Weights of a small GPT-style language model, trained from scratch on English Wikipedia: MLP 2560 GELU, learned positions.
Each number is 500 + 50 x the weight over its row's rms, rounded and kept within 0 to 999. Layers, rows and columns count from 0. Numbers have three digits each. The size before them is the row's rms in percent of the matrix's.

# layer 4 MLP up, 2560x640, rms 0.0941, rows 1581-1668, columns 0-159
087:558543587476518400556373483452457448429544505447435533441406460494574534518556472587582463429502480462557523474552543414562443407477538495476405528534546534432431551503617445562471451472406438470488504451523552506593534471498487484556494427503536474496424409434521578507564492430496474593533512469479448562503436515492510499479512552562438544468528524474498554517397521556449500485521510526511448427412540516494479442523544480418439551479466566490456517479447496490503475464538522
100:494563477516401540449505510575480507516449562543441520558470501524479559471467490541473486410515631538488468495475545485467606545548523482391506530432510469532481615530413472531528651497455435427451656488500492512468506441503448516480505425566520452355572554503538528546596523454514516476443452498395511485535477464538438572529490497480506581558514499478521463517483409547564467490461506498491568555454513466473478473500495432532512455466506512490538486377464461503483500490491507
113:447558479498504412557466456598438542520501465610535529536533493398514494504479493465519506540551586472518596518508473482537473463491544545496497488543548432424553555478562516568489558522524381436449489434530412520449496396556480508481508562542597518540427493513512477522569608454425531503519595498541603502443431397489547554489421478453542488471462485471451536530365530428509419532594543521540487554520547556552564442417483479517446540485468485519459488466520465499495505530488531
093:546479441458548507523516466553485452439460399447519471451492401432447482537496432584431477469564546470504563458554554461537578364503558486440496596471526559561475521494528359496446470438526571586544431466383614460428515478500465492427499508461509457624598463450550443482451512435406499559530446428444510523492499473512448439502458513423427516483547494535521476424494575572477577524400447537445540414519541555410501472525587509614547486481513555486440474575535503525484505506594612
095:560563537522483550560521541509512488397496579471544464502462603607526488618605454441521537475472490524564528372442440522516438497544440470520458484433458588439539511485630546551501436577541515523489548542491505495485471506471605559548556505477421507531439584426460568549549531438534467544516541428518521477320505473440541578484414522460537546468432520456561506504420531497533546486516476553487449511546561475509483567492511479464524479406497542475532505549441575457535584582482478
093:494505448476437495592556428529430465477474430474520600523535485554366432518509483532410461471614450404453506436605369598443511498547482545526474496520468455474471509535508526496499492390513530529450542436436436408379515433514510493444508534509457434432522497499565557558427457477426554453414534429473463526561454512513420495419419535566492541543591553492474591542524490451463542565517459472544463531474444551494454499454447445554522530538503549597452552563562560460581455519464474
089:537581549538451522527439508442604507445637456487422469531606531453469583511521506450534580436483519473407495471537578456489533434471505560443557584519470488465417515494505563464498517354585529488600547439593548616550625471500496515518532547456537536433473520565464385520478452548484495499561472464553520523492534496531377614410441475456487485574570432524631530490536407480495537583508526461480473488519496514481475452431462505415489496513452502470565488471602446501400423493443490
099:500506509487558534431562462513552551547490547522490544429500511537548543520542536484453563539514436473480549446417368523547450474524569434543497416476453451450432530476541420449566500541511473428527517538487488405450568486480475430599483548535522482553519408520511496556507529463443536447496538437545503557602470437568535543483527473499436623578464562513567514468515526510531449538523384525544582537477500533473504468487490518501605514577581459535486517521313494483530476428567492
101:453599476436391467567558467472428478397448512508431568442503507537511499442391435506429457407501532483563444492483399451508548434515386541511491462463472550578508435493461367481579532496521480478472467547532490526531548524492523479507566542484480475547506566481409539394538581506456503519494591478393546513462482500517498468507487444503587487491504420519596576521545427508537495544449545574564552457479566549565503626506476508489513553491563536433437485468484506506543480576471547
105:474516464503504519492550532466516472479541451475454571477543537386460562394502501515596522496493575540484525522499488525476488583452606450501524510497553504470542437559496586564452496494468495457463458511578500377467418503434525482431524489553509556553506472519413477428470448518568512407529475536548498575521505470444548514468491449618502495483434655472605476534514412493546560508454444559468467547455528514442527567527474512445435430527495495503513411537486538492508424439616491
097:475501575472552507421529516485482477571477493380441463509502474474503468474547555493491481504425524517457455530498466513491545522562492595543490591570348442472505492583457444541505451490454543547508436439456533457516449396419527495461614457534466424464502461443549504520481517524435471501541489441502441548530525547517442485501563495539417499603451439514480544474554489537410541488486479453548541585430450507475502375607551459466395519548524419492497509520528507555422516584566522
102:501556481449557462451481457492460550493485626549518512518502543579602514502512419467578595498495444538511520547502517547534358450508488464549424525516479467547513480489531439478514404521457577439474473437394482526410525488475510556545561476430500522439468462477443576491437500536426564537465576509563565515529469435589448532439431490509560549502600475554415496565552453527438473482536482546487538503506439504473501452449520475530438516451479637512467505568487555504552552540526481
099:520562434548546472427411523432427489535483399507504565450576496544497490529482420515553413508453577513590511490562492486526445527508534564519524518445434601616457487475507572623432452500495457442540621495511483565521508495500560516511442448495495508600502457487535511437437625565571460552470490607412478544490570455431539536465518555460479545480420466488516544459443486504513438506443484571623554576475511513453559544501569584513540402523453546371494547630554512517543495561476412
096:493450543476459494554430419456537509516538449471437539514597493443511505510499473542601448520536568470558412516593481498554487498417469537467558521452457461491413521607523493501507487489441531459573362556474521485511520490456484542522534431532523373530596584535588533550426460543439569501570451535465492467516500463455457507461468443448461497514494549466537546528517456555524482450480500467523477591547509426530499430452470547485507469560588505441472490476565494490578461534500537
098:525518513463521523585413567374468628427504513448407479488594479496464655496485450565530531484563530484566510469484423487463559442600419484559487430485448486548547330493577567466497575472403436439474534475515540567556450511416520435442473589458411487516506566523433426419527428458468501485535502510508437473496485604484544552478486581463464471518542531418511494509523549599519441630535389600501568468430501513508512440520549442517356472437484651507445534487528485442597528477532560
100:520419492433439591404472471482514582416478493501400480503527521470611586479559478443537573514500541494444472525538533469518460545531384501446497549482479598517461554562500559521535497471575478471419540521432522439520532525588541514556491583499582549425462482455422481515485533427472497426574501531491474486559457435533511431505459513502608394519505454546491447410501505525594529465544476539507520428491499581458498503525596517485503599502568505461428499508448557513462524407395470
103:489492457424561542508516478535485474462526506491497475500488508551488605505547453475519545592420508546480488536562506468562481534451514467473430381546558576489526471450531461518497513430493546482521510515474478551575464569440482491446620524440483561471519573423454456447496517477496509546580495496524476548475493443485556445508568422549510453493555490457428616474455520474475390538434455488443532443507473602483448511482502418482489467500501529514512480429510505446533510419478440
102:549539540555509604583448464554509480448528528531426498483479589539543544477452510597474494421464481507505438468390460485529517516578513610487531550514440459426541547448523371555435569407522482528500535584434477499512464456562502620517558571480466547430520633601534524552545622547520468524506443479507493517547417473388506538487461425498555534486499507481428465523454544576538519538458525499533453521528430436438571457465551549493512518544437408474445546531532478454533404541544501
096:613500549512440423532493508585472430530497601428474512566507429484491570444463568477472548468482461530422481546497594418477522494459522482475550493568644508547464427507508495531483530456497473600546513480526402510557555492400560462546402531525431412575464415584598370553522514584576469477446529562530432484543494512412472518466435499429507472459522505508550469520490508546527596466469567454539402529480519502563532543501483534454546574537475496416531566485630475444505568534492435
097:441538563493509427499380448400502484597464553524462482622455492518466578484426410518566444547475490580446470393480522494531472576531493487413517546437466468495569469600417441482380550473516483450451478467496501492503458513522480592578537591480480405468404519418525487532501464455454498575521467485519563434570438511563533565506588421575456504477482544559516488519481453575346496585539495561554467559451437465539507568393537430501529511501473502475558489528482484407504607529481546
100:468462496558544452426494518439485512417466576439467451479581465582533401486521534458517491494445507410472508517540558496579443543523509505395582555526520412445571559540456526526389495477530544498536545492529541514477526517488478506490429533543485452500492466446530476486509493520426444513535479527508432476494502423447535436482545466653596512588499509520569436483444577464554516457428481439472519578468511464490560518472444583496577460458485482473533426484519510487434473550500444
102:569505568458421453388402472461479534519491526492526459471530533424475488556474493514474545507512464506534394521519469518519481488512589549489428464427448488497551588561453389527522472499504596479401473482535556447534472526426539551471523572472479538491550483475526447457515611529497473454499533563491542463517423437507481541502512621524519485545545447557545525403492484519527526406583518437448511557500471539517401547493532516462467528531474477486436603528563537492497455560485442
094:483449431476496433510541447580531542527428555411497568455514482484501479530433562447447467434475414534499547504486469558545484488418497543474490476479565474455539532425560543417494461507590512536505567515452566466454508467492473483462508514452485417470481581475495441413554432556404596487495469558476479461476497388550470493478489542434494425492528473425443452535487560554460580565573553498490516548484545557505501472546440487566484585506452525431562530477438505458535481440525461
095:453487459579472574512547532567466541552477506543446561506465497464479455551562555403543522567586521474513513545472476500486506561506498512473574548407447421481524519493454553386453462524570535428468538485487455526499503582523471529455562491490499494489535499523540464516394606463563492435459466415521524515487440516555616561530564424374588522554513395442444475498506482475472513550438395475508505486537514507518513442539527455352574564503492495510468529490514482457469419443508492
099:479515551466544497532526495533482464482553518542457524537482516468463499425522461490439497519596600482471487465471556472567487552507509459512426575495516583461606457480473486530516514478664539459510466498412508476510507521577522544521466466511525534523425508512499525593473543528545580476519481554515525395547455456398433491417458614525539519505540528450555492497526497461504525474491588544482457519555445543398386506601465609498371568546455492467514527502509490479607550455474488
087:561516455490499506533483496504442618464507446492552554534529492513488475441525468574549446600548501561564473498492445473522380474444510587511512540419548569504534394525450616599497541539561485457512387513589541516456475544609478537446562560453460455477432483631476448527517447477369460583497595463445557483500562455326478485542558454355565522423498630429531489524504464519488581517419445559479517439505521478473480464472514570537494492452452547466542491488559504436457566503457542
091:370418509452415568496555456513461457515496490470522567458422492552457475462554523520478555560401448536582507532600494495486513530563584482490445428546455554533520466555509519513555475534497541478580475448512498466509502501499431495508508405456455417604465513508598466396549504485467519442519561501545525494326438462625514452526461482629400562521530599477538530456568530563482511488433492495504506447471416530418505422480592473430578494542490614551494515529462489622455609519416526
095:537539377511500484449473498471504544501515477539462512544463401460521494439504430453432552452567445451483439456425446510583536464502522475512489509540482541432482558595544546404482528536532494416563446513518481442479433526440549510495398590392427435465526512412472478553457510453451453485603508516530460381484535446486414545513562612425474456474590404554533547542477555525482420467587545561460428438499497491524543459428550542496506513420475461516651531439478461529506561464454538
103:457547502578401536485519531512406500368452498469532504545463569497451475480530560575495439420544525521478504493511428486487541526498462459418532515506461465430417488509554494504447461533528589509503419459484504590527448513461389421436506567492444528606528473501585481423487439524522470507442573497552546514524528563544446503544524570427534425470499501543535516577435507568485514561539499511445442526500524427572486488503479488520514506560558413442506469583516508526606566412564523
097:499557486465437494494528399472590587455571505517486463414492484493454523450422637531483575485443533497454455479528639549484493485456480449565501484397431491496531475565451542342510505492506456512484545482460521520478597520456502481558579492506468542473478521593475514522434441514563547487497548546573548481407585455540572439535592564567568352519460456535547543458542502473532491559448492520488507446459478434417540440425538495402554461568524485459431497528552396470514505524543371
104:418503581558468515548563543414550536456489515499521550406433550541522529538465480520459420526475482437496510462500375500502534451437495521554503345509550466366577440507509534506545501538483579461499488463510509449423425556579471549485459490524501404565583505516572500522501477492558487551479493439484558465560565456489425554522435456539452689464509541451490447544514514515496478518498442572563540542539397420419405542514500507519468489533514599475571539450473488434492515529522598
089:476500467514531510554444434514492476523455432529403452518508531537478445568464481557421497559569419524438478579532571588553499480433535440426532478515510559464451435489472610530527514522488514468561398638423514485493457455392474532508506461524558587530485565436444557566405461457554525610403475475507539457443525417539572414508502546498551551475504576529460518473499545543608522477475525512464461478488487502402547458515498486472503524506451525485485574479513455603414515447407500
106:474437519534536465542408503550574481498472512515441561580533528495486571542632419451390461473544478528518436460507522535424493559539492464478538469519547499490563540418469540455532502415439379501513447489535443491522481466471499539538466538456503418544428488536436463467460432549465437548525564484605450453519515434502513511521458387484479528476496490486490524536514496472491592445501450400527511458467480452481592481506423599539491464482446464529562426415426490494523487475514534
102:486520467526510557531591498481403487532453466522408445529562538491421469475441467489477427518560419559450567536533492536407556644528491524472566495457481525566500391586465413473445459557455447507587493508503457536542520459446504376493415463539490479568574532460426470599460544512511486387434435466565572580512474527594427477513382497546419431480471473549523392483517423536472554473504569472501579462460579484526414438505492537521492528453455541450496463608506533539450510598444585
092:522490511485551577417462542490481561582498493459483577518535447520502557545534432622554478516482554498492475403444442425492484422492451535421411526505502482504503583484539627548557531387512564492557497511548439505403410537406517496483447514455421516392538464494509434457440419495554506454541481523527584533635540529451572496481499561505422508513525559563525542491488475423558526535523524510542446442523530574505479566491478464460474420479534559468546452449394499412536515543497512
104:468533495533498488390533485479502451413531522501537498528509463455454605523472526478537493443507489411487472496467468471484541463496548560525508498469476499520536519512411492498490509507552433508525492488514535482525515515478585524457373460472566479429553443447545422483459457440395452445472530480457565547518596442458389477485523582410469608458573456457533577427484394632497462488498436475517471476482476522408493506433642412509532466497499461461481544508495556544502558561569429
092:501591537429495503540604461571519533507565469511533502522460516514516512519494482483543500572449478519595519565488505452458460475472465500524468481519531554472499452560523548492518495511500463551481429484467541470430337403530591496556500578465456495514441526438475474537407491468537566503534520503457580570422484523584546507460564519489510492488455511583434524483558505418450595515490535488442422486527530495551464523362509454573513416522526503435571483487474563377475469471429525
106:415549486521430582482512493432500476499443482489492457548517517511445520496538534536523537440558470399399463489491534530484473477413449502473534474466500494549495451377452612455438510577517465536506476513592602469475474555553488513472502514462522579510532428539488634446486550532452483511596562513465569486477501540466423525409465532491480449475492533594541437403477509529534531550475518492473534508516537550472506457467496457500472488401557607467542447461433562446427470475552466
101:518502508497603479448455498567491402531491527403480469443512514536503439409480552442457389428570499433551470428527394497552534527509473453446476501473474449507404478510449450485566416557474428553424504542503508515540554512493556479445593457477556448467470452484535485518440495453458500479578467579489481480496531536538468562504412514533487506554406513494524438465552481525542513485408397562529531506562476527528500572434405563535469554395578402459412494576536476603475375570476507
101:538479461505467495544506416426495488391515504494432463544365543523512380468517432539481498556445475598417571557488594540410551479512476549507508474504600382483503410449561513481538503482385572511556512553521485524529432506480531564557528525491669454516537486501570530448346463492483500502478515576547502571475519478504479579507606418531464552541399517467423461506478471424569425406482439544537548542512539483477563448510450528530514528447551583493552421558495490526578413487526462
098:531519448534477501482492455513526506595493612498503506566499451549467458462466479545530558520455559354441468445509515496434421515518522533531494426523562549480518582475525535382526479451376472567467504547439472518490446464572499494491514513480517458542439483528439421601523591512478584499511549401427440520464546338405437444529531551509579492507497589568528497457519488508510532603529463398478541576449455531454416488507528469426511544418404548461551515510509484475475564563462485
095:524536531512477418488478409489478569457482499530465427388499558467401534548514472486438527503565531461481501444457462502422488549464503452597529558553501573523529557507556548484538515603538479501554517585479515474453622458550568435508444567433597465488489506492505361521422617491530449411466435517538476564569514467465502598533500526495469566462526481514556538444496516550484575603463524473454489482514450511494546546463503472436463520580452448471519475484493491511525432457577516
103:513564505475485430472579482509617526488495615565495426632459489457507538478465515486447511524488515479567439428592442586452486489543532449460446484402488492530526524560453490532470449471489541464498443474505466524491524580444502474526508515537484465440475546575478469523514455438674520583491428600448442515478528620473475420441525525511567503587550554580414522438534556551487501397422475560434480512539558525523545546492520424411549489591505423494577540524393596498553408458506464
086:507535534532457503491564476473509480493464504474531504422451461523500477438489526588480515536563604532571459483541431392454509583484443522451454480521509522557532487562531534515575464525522396444428552552631495539513575527486554505456441515517453562438470550438495507437466523510586518531430536463580457469535496505591508585471548505555529522495481537450583434477347466519426491474494389515526483447457480450467531569501510372540559520496496481516479460461561642454497533478551482
091:551460454531530505441493536580433481515336524396425527517579521564520558436558460514508571532487488456475522461580392575444476528541622520532540455510454518432434501469521442420431520391492486486506470439514484434507518567521558469597469490468404537455445469500481622475383570506545552450497516456552527552490474462608482494559572403534397551508568374467485555503479473448517507584444459421479475479413562493526512485454492486418542501531499453529540419479456477570574509448495508
113:520487486455466524481509533491440551489480564513490483463490519499441530543511407525494562548472481546508511522520427476398559469525510454583598445494464480485541500462516531425472508576523433524489447464529486524539480471595481526489654471474471417519470505559490506538511428438561555530481560593546568456418547574385527466406534484475492524487559485412351440560407539544544585565527446526516540483426482550476607523553481490490484553587554459591537541499471377496516541553509448
123:529437460425534462509482458449402520556471488497479555584576474535506472433424565472611494583443461459395471631427470477565503507509425498504515465495446581552527504495526530472499484529531453465454469530471423489498505529415515540516409438585489545455538470414510458648545494464528464444480549511452586430443451446440497487475518457467437492491550564431483529440532486562552526501545474513494527517515573569496425501498519500498485507503433544475585470539501466484488476458487399
091:470433463561544565451387500533435558464525535466602484500484537536497527502567494470497503532433449522510537557438513540507406496497566412507487518557411487560510540438493424578502533566579421551569470540562515441486499458578475463492517542494510362561499494572446522591491541441575423494479518496533520510588487441516445578476416420491567538465538419538475547517576533478514603500415482456484522573469443460518580528539562442450566517474475493507510490496491554511503398348471477
119:550426488370629524420542370486491501493515452456614448516572575553473472565535474554481458484547500434561530570491501432544466491483578476515467574488494562471406504487533479543450467594542515419514499434589538482508562497404549423512532639472522454497569584360458495562526496506487579557482559509535522523445533519409519479443512410543474445499540459471441600507500484460485572424473469465468472512447358619552404526588530497507493528480529550492513492450507476493524534510397475
098:563433631515459370471512578557496518475472462497573464504412514419489372594515523463576510575464509394549541443545488494504464482414509564530526543572492504465467457494460528488579464501527507512562479570423536517498448440500474564547476447527475572457456598536501510557424569543518513464405445571485523523508471557388565515513455545432518565424482501505500522410420502478487510510479511458473586496511503470428443539556484483549528534540471565507458546554526505481504510445432376
098:488512464485399496555485489454499456447468520522547492482482483512518464530530631457465492492574492486533527536484508497544458436517399470412592485470486451437565486486550483454522429489583458530612437501525502550506564490566476484453383437456495584473514527458534518476497472481472471409497517515449483486492454577497634548405445419476550449561494443514434536626523491444389486503494456522528432648543444552517448394561461577565520497527472536531584521503496557537573478579513445
097:560487538410474592572556559458432525498556546456486540573518441503488372499514477487546491481482520436562491501517422504415463480466532513569492467366530562484534505494470549567453561479423546428438431390439461404502511485548568461455503491561621524512496551529502519520371519509405428579507513519474481556455526548481487577490491513392408417623560440501503493432561533560481537525494394518467507498503542428550473589513341499489512585465501506493423556485430516524510424495444579
094:470472562446585590482403526479619525517570466602421499484466495415540483376556580556432521490456495474530498462572492532518576581507503539548438452541488539558497473477533503506499450491474562465525448439506598568426446513556464497460481550546449400493417508477497487471454487535494425455506563426497516489555519475520525515553513485530429488537492552455539531445513505554456557541541553569519426469526575511483477553493602509433472506492358476492499517535515591517472564521609525
095:458470457507626482599526534486499435462399453522537527517528532441601464571494522465472513431554484445382520500518388529392476550560487457462588453493474398504392511431490429463477518554470524491567479429472533467512464429565514536451445551585487521542576517421467500561463562482515575495532565522539497503570419546542509474500510477484478448543556487550577469510502578578576315511491513568568581486489485500482437454459595490486489553431517455488429548567547457493440551480489488
093:490482545527436429444541451508515507571549519464454532514439554455534519508520485483597544472512398559528523603547483552388425532468478494493589523484496449498363467490431488508498544536585451447413521463444477432590446510545467539429392598512551535484522521554499384545468500475495562500547466444489558575451438452589553386475494512485447457481577534513549524472484481479518525529518474511527531527493450389460479491479513467492403481437517529516374558485566479436458460520428487
100:454475534443423551495508588487496448468517492452623461489514431489412482500545543474386487517499441461452476499525565505548543420580457447509511517503525521484514489483426581529489591511520505484422430477433542491498475493506596460510493443493502565527508551499500493545547485522505449411412527387473440528475450510469560546551432440491535583478348436585527402477457584485490450453492484422522467483500458556426482577545447442593504525590515490491534423528421531495465533536496519
100:498567466542420527481449457567499622397502431518568595446553545580570608543543534488483461528468513492384467496451464547503461544377435539480463492531504525465512497452538514532477577466524540454504594392549499544539450466516380480506563412499560441523510538540402543508510516481609524480509514534553545483478443465464540473473535534413444589520517512441481492395534463411543429565478457485514537447546432493476497455526471403512411510541562560528556487427522459619527450479492465
106:439534507432489459574532494536471515461487521543561601463467578492565528554529481518548494592475555535611553511411466530477407499488532414444536506577574453430482507560562405486507596482507478525500489493500527411535480524474541492471481611516471525542509521487526518568469598518532538473577457486499513414557491492565367516457482502549463530506500405579496468484532394446563508542521457612456464509473467441406490526561517551478565488477527498498430487531446466520483586476501440
096:471520478503525510554587427494614581493457510538473510547426450417440533550481526463504471448597546502491510517473477637363433481503513536461495530499420519564474459423527464555516489449519474494599491516434526501602581482521479619537409446614512462528556467348471455435510506375401387464531432490485564522479557575460480501522547563597532553555499439505406572479512495562522490520481433480479559546541426510515520549490477591517569547568463511550464542527400519567428448458481528
100:454494482480465540493547467518606543439530526502429486556460527401604478571450509527456540465495567527642512527523545543481512434586452554455447548474458569490494482429486433455503492420467515462377521480561462456487547452479453482394444587440544555494533498564475462521441433469537526527508488539546411526486504503489526525463453434474516492548554592543568554583481431608589552560521461585391527575539553492438470432511543558563465511590528491503494499601568588545522452417508550
112:509438431464488598542566513454517572492425534566426416513480483499533475598559501512478499583529508514527527547463485486494534593508549518554465531527489419516473482427499554500458388475464516445476554494504423549410578477476444558512491476451507479424609592501544571494395549505503465483534431477489509555496403416501479484456377392409517432418505457527479569542557539569491372511525501505517576475417461478468466475561437415471509533496527409492573457520458523402544576515398557
091:438524506483521544605478471519471541528527479510468539491423453466533519513452566536482510433543492431523479516512561415403573440613577528530542462503513467484487564495551541500569472449533468486497584491504541544484570472368455459473518485528542490542495520470559518529478530607400530470473477428499418450508521509494405482485502467431577560428540530451524419495436577554510475503509516604473514499545496471553527536508491530630461461453495484515488614548457463498448518508379506
100:505456575550517467422388550476491441506523454479477470405557558380493485482573520434526435516509473490539525459500473454550536567576545546377514479561491455450530426561448529579491499443524594557614479568528347514427538568567611492447475441500538496460483579510511391545581498446531457491507530505503595608536505476518569432545476491488468511502472584585543490471483586505431439485513431525568525423514476526529427550462473611458475562562525497599484551485485399423524452517531530
090:492543513586564528532490529546536541458511462442530565496512489525574489512534499444507380496499519478486512482545456556594440474430502452474604435504466490544557529464579531551487504433465572523512498478588378474559599530437482478376527420512497426468518575475408518473435489550520558515425537438512315580513502476544529412524474478482572534471588448487317472510410543566560572532472499478414535572457518530468462507520526496500487480443553566468558461476480624487490455438507522
104:500433487451421491562426454528491456469482579473510438483510517488468398548453519477511590440522488563515497469487546587578498503442504531490564511443438502537478556495449497446467482543448553518462513479479475468347413393468567458483519531471478505453512563503402544422499494560488476507562517520545524492502475440514499457445569528415532479471548566370421445432514542512508510485539443392547383483503584525513528515539570489528419576522447465466422439511431458464602529473563534
147:385538432435421393523521514632500421510505555548546608508484512593525564465510583517441518494571477504604440420528565536430436392503496552519454504471468476520496507522494529466467487428564505605525489612437468465455531453452586500499646511454610421511491440468504507530483576586460546467506555539492514542490594508526564508520470480429490478527539550503434469442473496477505500518506538530571523510503437570492628537438451470513447536469504541539445483433562423452474483519492496
090:419551481476522505459523589329564545489454446516499478485489479527438462461492504424557449548544561539492515467472560482539488536530503555427473473594507532552542534451509445572523423479504540540488520469606525498461432558482529575399477435515497497485472420471518535516603474518446501458648502501512524483442527411503507495530405450459518467545444421396392480564453580575529472471479564448691571484461510515444514511550594468526537569545572522517544554457536577531542584466527444
095:449499454470554462527461445471484482471389556522535503541458511450558570508515493474461469489502475553411532390465482501493456482539547466491530519495612497505506447353486505485485453560497520484472563519531498527538553499509515443415474561517481454520519533470531411388463510511448514495575490471449459577524525476497438470526579504548442471578515470496596489514467452506486464550518489436642486512496426478421446506495450591438573518386394528450465660522464501450538510534536490
091:575492533401518502428507567560475537535441579494513535508525552519460527588488528567547481432494458425491546428460550432537485461485411573574476470547523433578438581359464498423594492519506465458433457530450415469506427553467494428350524561571523420542551458541540516529504528524473483598498421591494441520528500470520452463577509577437532466491513488446521494353483505414486426492562465564479502559483498462456500513430476517533526476492614466584464539473577441507412477633597553
101:562609474558498532548609524412550540517484441504482485498351393454483563423433486472505518454521425534451518498427404410513427543483530410528545387612519466558544485522505458499504527442493546523465559510459413413420457524390459438471508477543481492613492473500511533554467538571523543532517438521486409538492458429374392536480456529351480483504473580492417504576496518473525550473500491469449465499577599484489452502486461554476486456442462553513502522476466550484574570445386494
101:531525546467495540453463533480493488428515507533473557583589456528508417461471552599459502574474538472501485421605463544513510543542573550445519513420510510528476439581442476503506540455440480438481416393410496483372469495489530547532490495380491522488508449434527384566429593493464446454473488457558445603458495477585463496571527466497488494382498500442544487508436473521553551528519575477500537439534444488455536431531500415473416440503513452523516464538487542527609496529481496
097:608488455495478477574531479516461510563505478507492492579492557491471562543514451571527509504491492374492549543583515541475499468571503593368469534471401500490522453373486517527517494463470573496512554443425466538514433549442438532396529516518573492510429530434459526495547429552468609484559488584530523535497558499560418455576467489443498440466519497485451509500511431476430550432536476486480480458426535505573544447570517510473448480431462548513469649458504542561510529458527457
100:459482520465454449550540493503608502501481488372549491525432537458361498617532510397504468541449529511508586527504494546519450431598474470480541587591496584466446480514491524550454484553484428505533418459537449564522503516512509510424558511463439544503543520548612457493513511499408497485434591509555476521417488493415477493542518622384529532520510600425546452606558556420496566508545448437476428560506422554496529553483435560502505481472454498491553538515478421419452565491548538
096:507474478504497466512506468443510454448591393493457520561570334484496490488577454528487486527507426541505475505497502582487613509492443530599586503447517433579497416468470384518447495589532559441442503471528450407417473544564486578484479525517477566479548556528483537532497552471562519455421417480548418457513460515496427540489471496357545602460551478530475580448556544535480437546512462496431488470481505496482411556526452528471494539517512507479538526546396551637480563489553449
085:585454550526522517470426479402518571538481521493568484423506465621498511524535488539504518488422484552572374414478543555477488568628557525469484499452483536499460462447571530510604484406502535419485484541457558455488515423518485521454434490451495562504517537491423465501537536561334509454509508486471484585455553541467572483479440428493521570424462497530490564499470538478552465564483474506459507406500498519531457579426566487375484398509456412423442518418495533607424512486563505
101:513434471507589530533454492541441459517437457483536527501490474491521403485450556440568529494615507429513416437443477519454397502554511576434485520451479570515510531546509523543456472470502418544517558549514511537488571553500505469480509458458533441506428498455561509510463462471551534537508576445480598411488559600498563444479517523508517493544480499543576445430538484502474514491435496532445477474454574500489536461474545523515575529528523490479375370472435459478523525472419572
085:518548466566512422471524574441582451459404538424470598520538517409486523451516580526513574522527555499441473547551415488575483485566512515493494483519559535505482590424477542464557487453515512468519532510400431532476498451519613462510523575510505403451454493565610480542482568455435584521506452459555517579475463480543489453489528556566551537637592440512460515507566492446529510472492542538426538499544458537553607552569452486483484504480454580482443535437498583587423478486484488
099:475531527443527451558470422440519562474497497459551475494577518474419517515435470444460547539536464540443499537526536570472499553517393466527536440530490517554552425482462492504495534553657461483454505454479494563425556497530459434377433461480496497548512506549497596542450613504501533531551463474433473567562561554426512490493476433435397503428580515506450439507540542478462520516481459556484508531495598444466527511546494471406460523546484434447561468590527547422433472499430418
103:504470408596553391589551519423477496533550443505528465508525564518476431430513524482513616479476520489473599449506421420453541557518509531526400366480468477515511549452423481564529451502552544567434425481479516491516479573389506565499530537464499466547501441489517504459467617542469512491486514494509432501525532435525484529470544446343558563588471493516480534522465463625482391517513407416482520551491489540482507524497513435572517550489542412498592573386433485456515483453501416
104:388569452536470444476442481510544517441477500533493510445541529512459554458481408462499445466538433496440506545524530427475521490415430521462457485497525571574411539430602523589533545495485526544454446515433497556583540494509481478491547554537505415536577542397463497530476448516498405558508501538554514485491553504565635481442528535442541463556515545434483504388495557488424492528515577524421450540567511434487476459517492463417526483563598505480524485463485409544569506497472515
092:593418467476453528503445439503496537516491494535383445468539502523538503520465474497455461543593556499444534495477459524554371432562515472557471498523601560480501488460469485540512488431428509477446462508594498505497501511600603502576543515391455483483537413515521557567484517484467461444517533485540419508551524459518425569462517412609563562554516440488530464513475456548515540489531474512507529478509467538506464567455526415468586595428590526520387469503537602390510522483457527
093:585450463445468641432544477523420513444532518437526528524462461467527491484479475421505445480471574499492518590501531531514478494446459501397492526511443580475453521394440468471437474442465501535400499475419459454478431507465523511328505432499426513586526484512520478482489513387541452513523447458479467435446516530463432558466504584500482458511549546451477549505552548448517449525505444545442517464524511503567563529543428555516384539510415513473491505526549460493406442597539519
102:594540437477542550460458453487471520533486509490401514524556447514536506444472472543434531456523476551559416432524524495408500481601551397506475470455573518498476519579577526488495544527501553556503586482492546461476444539525441550453547464461413539494520450428498476518489486534625534557492577476468524463514488566553492542413496467440528573552450467544465467542491563527446528575450348461521445502505487474509439542561492432494473490424553471501442597478489505550520549574436520
106:415546489489410544508425591424526511608465513503480528498543431545446533464567479523468440618533480509465460456671397482559607390492571528505531442517542576530492360507511476446489466488473452522575469422579525504457509466551496445501395497523465507541539533532516528429520517523579489546543424423485519448413449515566469480490484485477454448489597540442472495466522555463523497500429410502457528549544537506428538479523555499480507516522607476469501479492586568485496579423477460
094:509535553496539557540457464547459487483543535566442482537582462519369498544498458539464429516443435543546521492518458517482585473464569528508490507505457414591530456514546477493535501464538551483557494484527459496576427486531374491576600575519498461507492431539528574533518446530561568514413467563340504534460498587570460401534420516483485467479551479434546495515507565463488526521483468541505600509535519528572503598535513472475426473519485476434472519536458535535534543484475439
103:507500515523520504437493484591439419458578549562526477504514498570491600445544510550489389475356535414527485408612513581469551514394511434540540541497499491582542501528504529487476546385483494594527437503438434445498442503520545463417462534523513519493489510526498537488492546636568570446486467482490452447535524508491390453480516537405407433450539466515472578573525432424472517505459505473524492572465574466599492468481548571588509433613468499439501497501518504407576521390512469
102:544408464542493499484455545608390526496465515542460477477570566453499494496522448439475531487415479562440511538476481426430528505492405469449513504498469515573505478455502507489539490472549540508470448531508550495427607511482625522485502541525430540469505401529492532578525399602499539531514607479574554563440451529524397556482492527492511515471527531521528470492590600504536486439534502516450607611480448476615470463609451556400491558614527507395482477430477520626534474542498477
098:522531459397452474585499510563400502462471510486442503629393542504588550491488465532432550493460554409575466500450576457543442559514492537471497525490572482516483488415488456467444553466535429400567538451501545468489414423462494486553544422468544508537503514551529503527479410447454484517469568561595551469496529574433504441382433532602464496475539486496554422515520512442524492411494489537500496543476576515632480450437500553525484506505510474475402500474483556479486413572495419